From a checkpoint of a small transformer trained on Wikipedia.
Size: 15 layers, width 128.
Architecture: RMSNorm before each block, rotary positions, embeddings untied during training, normalized queries and keys, attention and MLP in parallel, local attention windows, exclusive self-attention, value embeddings, a smear gate, an embedding shortcut, skips across layers, capped logits.
Training: 157M tokens, 4795 steps.
Each number is 50 + 10 x the weight over the matrix's rms, rounded and kept within 0 to 99. Layers, rows and columns count from 0.

# layer 4 MLP up, 640x128, rms 0.173, rows 183-188, columns 0-127
33 59 31 53 47 53 56 58 39 54 33 58 53 47 53 51 47 41 54 41 61 44 62 40 62 57 48 58 52 52 52 58 53 50 50 39 43 44 65 51 30 59 44 60 45 48 41 53 45 52 50 52 41 52 40 36 51 53 51 46 41 60 54 51 67 49 58 49 34 53 58 43 54 40 44 62 42 44 43 59 62 44 42 51 43 53 57 41 53 44 52 52 58 50 47 48 53 55 70 35 41 47 52 40 59 54 57 40 42 44 52 45 44 34 58 57 54 51 67 43 51 56 38 57 64 55 45 53
59 69 48 47 50 51 60 61 38 54 48 65 52 57 57 43 55 31 43 38 51 48 55 36 65 57 45 60 48 37 51 41 54 67 32 39 55 65 65 59 39 50 45 62 47 44 37 50 55 40 61 52 46 44 58 40 60 52 72 41 56 44 46 68 52 50 59 54 33 39 55 30 66 61 53 59 49 55 33 43 69 57 60 50 46 44 27 61 65 50 52 57 48 62 39 82 53 63 51 62 52 40 61 50 46 51 41 55 44 68 51 54 57 35 55 54 46 54 47 33 59 60 53 53 52 69 48 34
54 49 47 49 51 46 49 69 34 64 56 52 44 51 59 47 56 58 44 37 48 60 65 58 78 62 42 69 64 63 60 61 74 40 50 51 43 67 70 43 54 40 48 57 38 48 46 23 60 49 62 47 50 50 44 50 41 56 61 60 49 53 44 63 47 51 49 50 52 54 40 44 36 57 38 53 69 53 42 68 49 55 47 55 43 58 42 54 51 47 52 42 47 62 69 48 54 34 71 65 40 46 44 54 46 47 57 40 37 49 55 63 58 61 53 52 47 57 62 42 48 46 45 54 53 59 39 57
45 52 54 61 57 46 52 61 32 59 46 57 47 46 51 57 43 21 55 55 38 49 43 50 53 38 54 45 40 43 44 47 31 44 40 51 75 38 39 57 39 38 55 32 45 25 49 53 38 49 48 51 44 48 36 37 37 38 54 56 38 51 44 59 46 49 62 54 48 46 50 44 32 60 53 37 53 53 61 42 34 44 61 59 48 53 41 62 53 48 46 66 47 42 41 61 36 51 51 51 45 44 59 61 45 53 49 46 38 55 43 53 57 54 50 52 59 56 48 62 65 42 40 42 41 50 56 63
34 49 45 63 49 49 58 43 48 59 36 56 40 60 54 77 47 41 48 30 50 59 49 58 49 57 35 48 65 43 53 52 56 56 56 41 53 47 57 41 47 61 54 66 50 50 47 47 73 50 53 70 29 34 43 48 55 50 42 55 43 57 38 64 33 55 54 47 37 58 59 22 44 60 52 36 67 58 48 56 46 63 40 59 36 67 40 61 56 62 44 56 40 83 54 60 52 68 41 46 52 54 53 64 50 58 56 41 46 41 52 55 30 58 49 55 42 52 86 53 39 56 62 52 55 46 39 67
54 45 45 45 55 32 79 49 58 59 49 59 45 52 58 53 54 25 50 53 50 47 55 51 54 43 52 45 69 38 60 52 53 40 36 38 54 56 55 48 64 60 51 51 61 54 65 19 52 49 48 34 27 36 53 53 46 61 46 57 49 67 58 82 55 43 54 45 48 70 68 44 57 60 47 35 63 30 49 55 47 63 43 65 49 42 44 62 51 45 46 55 39 57 46 55 46 56 54 57 60 46 24 39 59 48 50 68 38 39 42 48 44 28 30 54 50 57 63 55 62 40 62 60 37 73 42 61
# layer 4 MLP down (transposed), 640x128, rms 0.165, rows 183-187, columns 0-127
48 34 50 62 28 51 45 55 50 53 56 53 50 51 36 60 60 52 48 59 57 46 47 49 52 42 58 38 34 47 53 59 52 52 42 51 53 36 47 48 42 52 61 55 46 49 50 63 44 55 48 42 51 41 48 54 38 53 34 50 55 46 50 52 46 50 43 45 47 44 42 46 57 53 53 45 52 50 48 48 39 48 42 43 49 53 49 43 41 46 39 50 57 48 50 67 50 48 43 53 54 57 57 50 47 52 50 54 55 55 55 48 62 36 40 46 48 44 56 52 50 55 46 54 50 46 50 53
53 67 66 40 44 39 53 48 41 44 61 47 41 48 50 30 60 54 56 49 45 38 43 43 33 58 52 49 60 68 44 43 42 49 41 35 69 44 45 52 61 46 42 55 54 49 45 70 43 49 55 45 44 51 55 28 63 56 64 63 53 49 47 54 52 36 41 54 49 53 73 51 52 34 38 53 46 61 54 44 62 63 53 58 47 46 56 51 40 52 39 63 49 43 69 38 58 36 52 44 49 79 69 41 48 66 43 41 68 41 61 52 53 48 53 53 56 50 38 58 51 45 49 41 78 45 50 58
46 54 58 44 59 41 47 35 59 58 49 55 54 44 48 40 49 48 51 56 66 47 52 54 47 39 62 58 34 59 39 43 62 63 71 34 45 46 50 53 49 42 59 44 54 61 56 40 32 55 38 42 36 45 59 62 53 39 48 61 54 57 63 40 47 32 51 56 72 45 53 48 58 61 52 40 27 71 47 52 48 50 54 51 40 45 59 54 54 54 59 41 48 43 42 52 37 53 45 68 48 45 54 34 44 54 37 47 42 45 39 52 36 57 49 49 57 54 45 56 54 44 68 72 48 56 44 56
57 54 65 56 49 49 43 50 53 46 65 35 54 33 28 36 54 33 57 54 56 53 40 44 44 52 42 53 53 54 59 46 49 44 51 55 36 54 53 31 60 49 62 61 50 50 59 56 45 41 62 57 46 44 40 49 55 50 54 44 41 51 67 41 51 52 62 42 39 54 66 55 60 56 33 58 54 71 42 51 44 52 43 38 34 55 52 60 35 49 52 37 65 59 46 51 56 48 49 55 63 55 35 44 58 56 41 42 38 38 48 45 35 41 51 41 42 27 54 43 45 41 60 50 64 45 58 52
51 51 36 50 31 56 50 47 56 51 54 35 50 58 56 43 66 53 36 51 28 52 42 52 39 59 61 57 56 41 50 44 47 50 62 57 59 45 39 52 67 49 26 65 32 57 44 59 46 36 42 41 45 45 57 51 67 60 74 41 48 39 42 38 58 66 51 33 56 37 59 49 57 32 66 42 23 51 49 60 53 38 50 50 53 59 47 54 68 50 53 52 50 52 43 35 43 43 52 55 40 52 42 54 55 38 34 43 44 67 38 35 44 49 52 46 45 35 63 45 78 43 69 58 46 43 63 48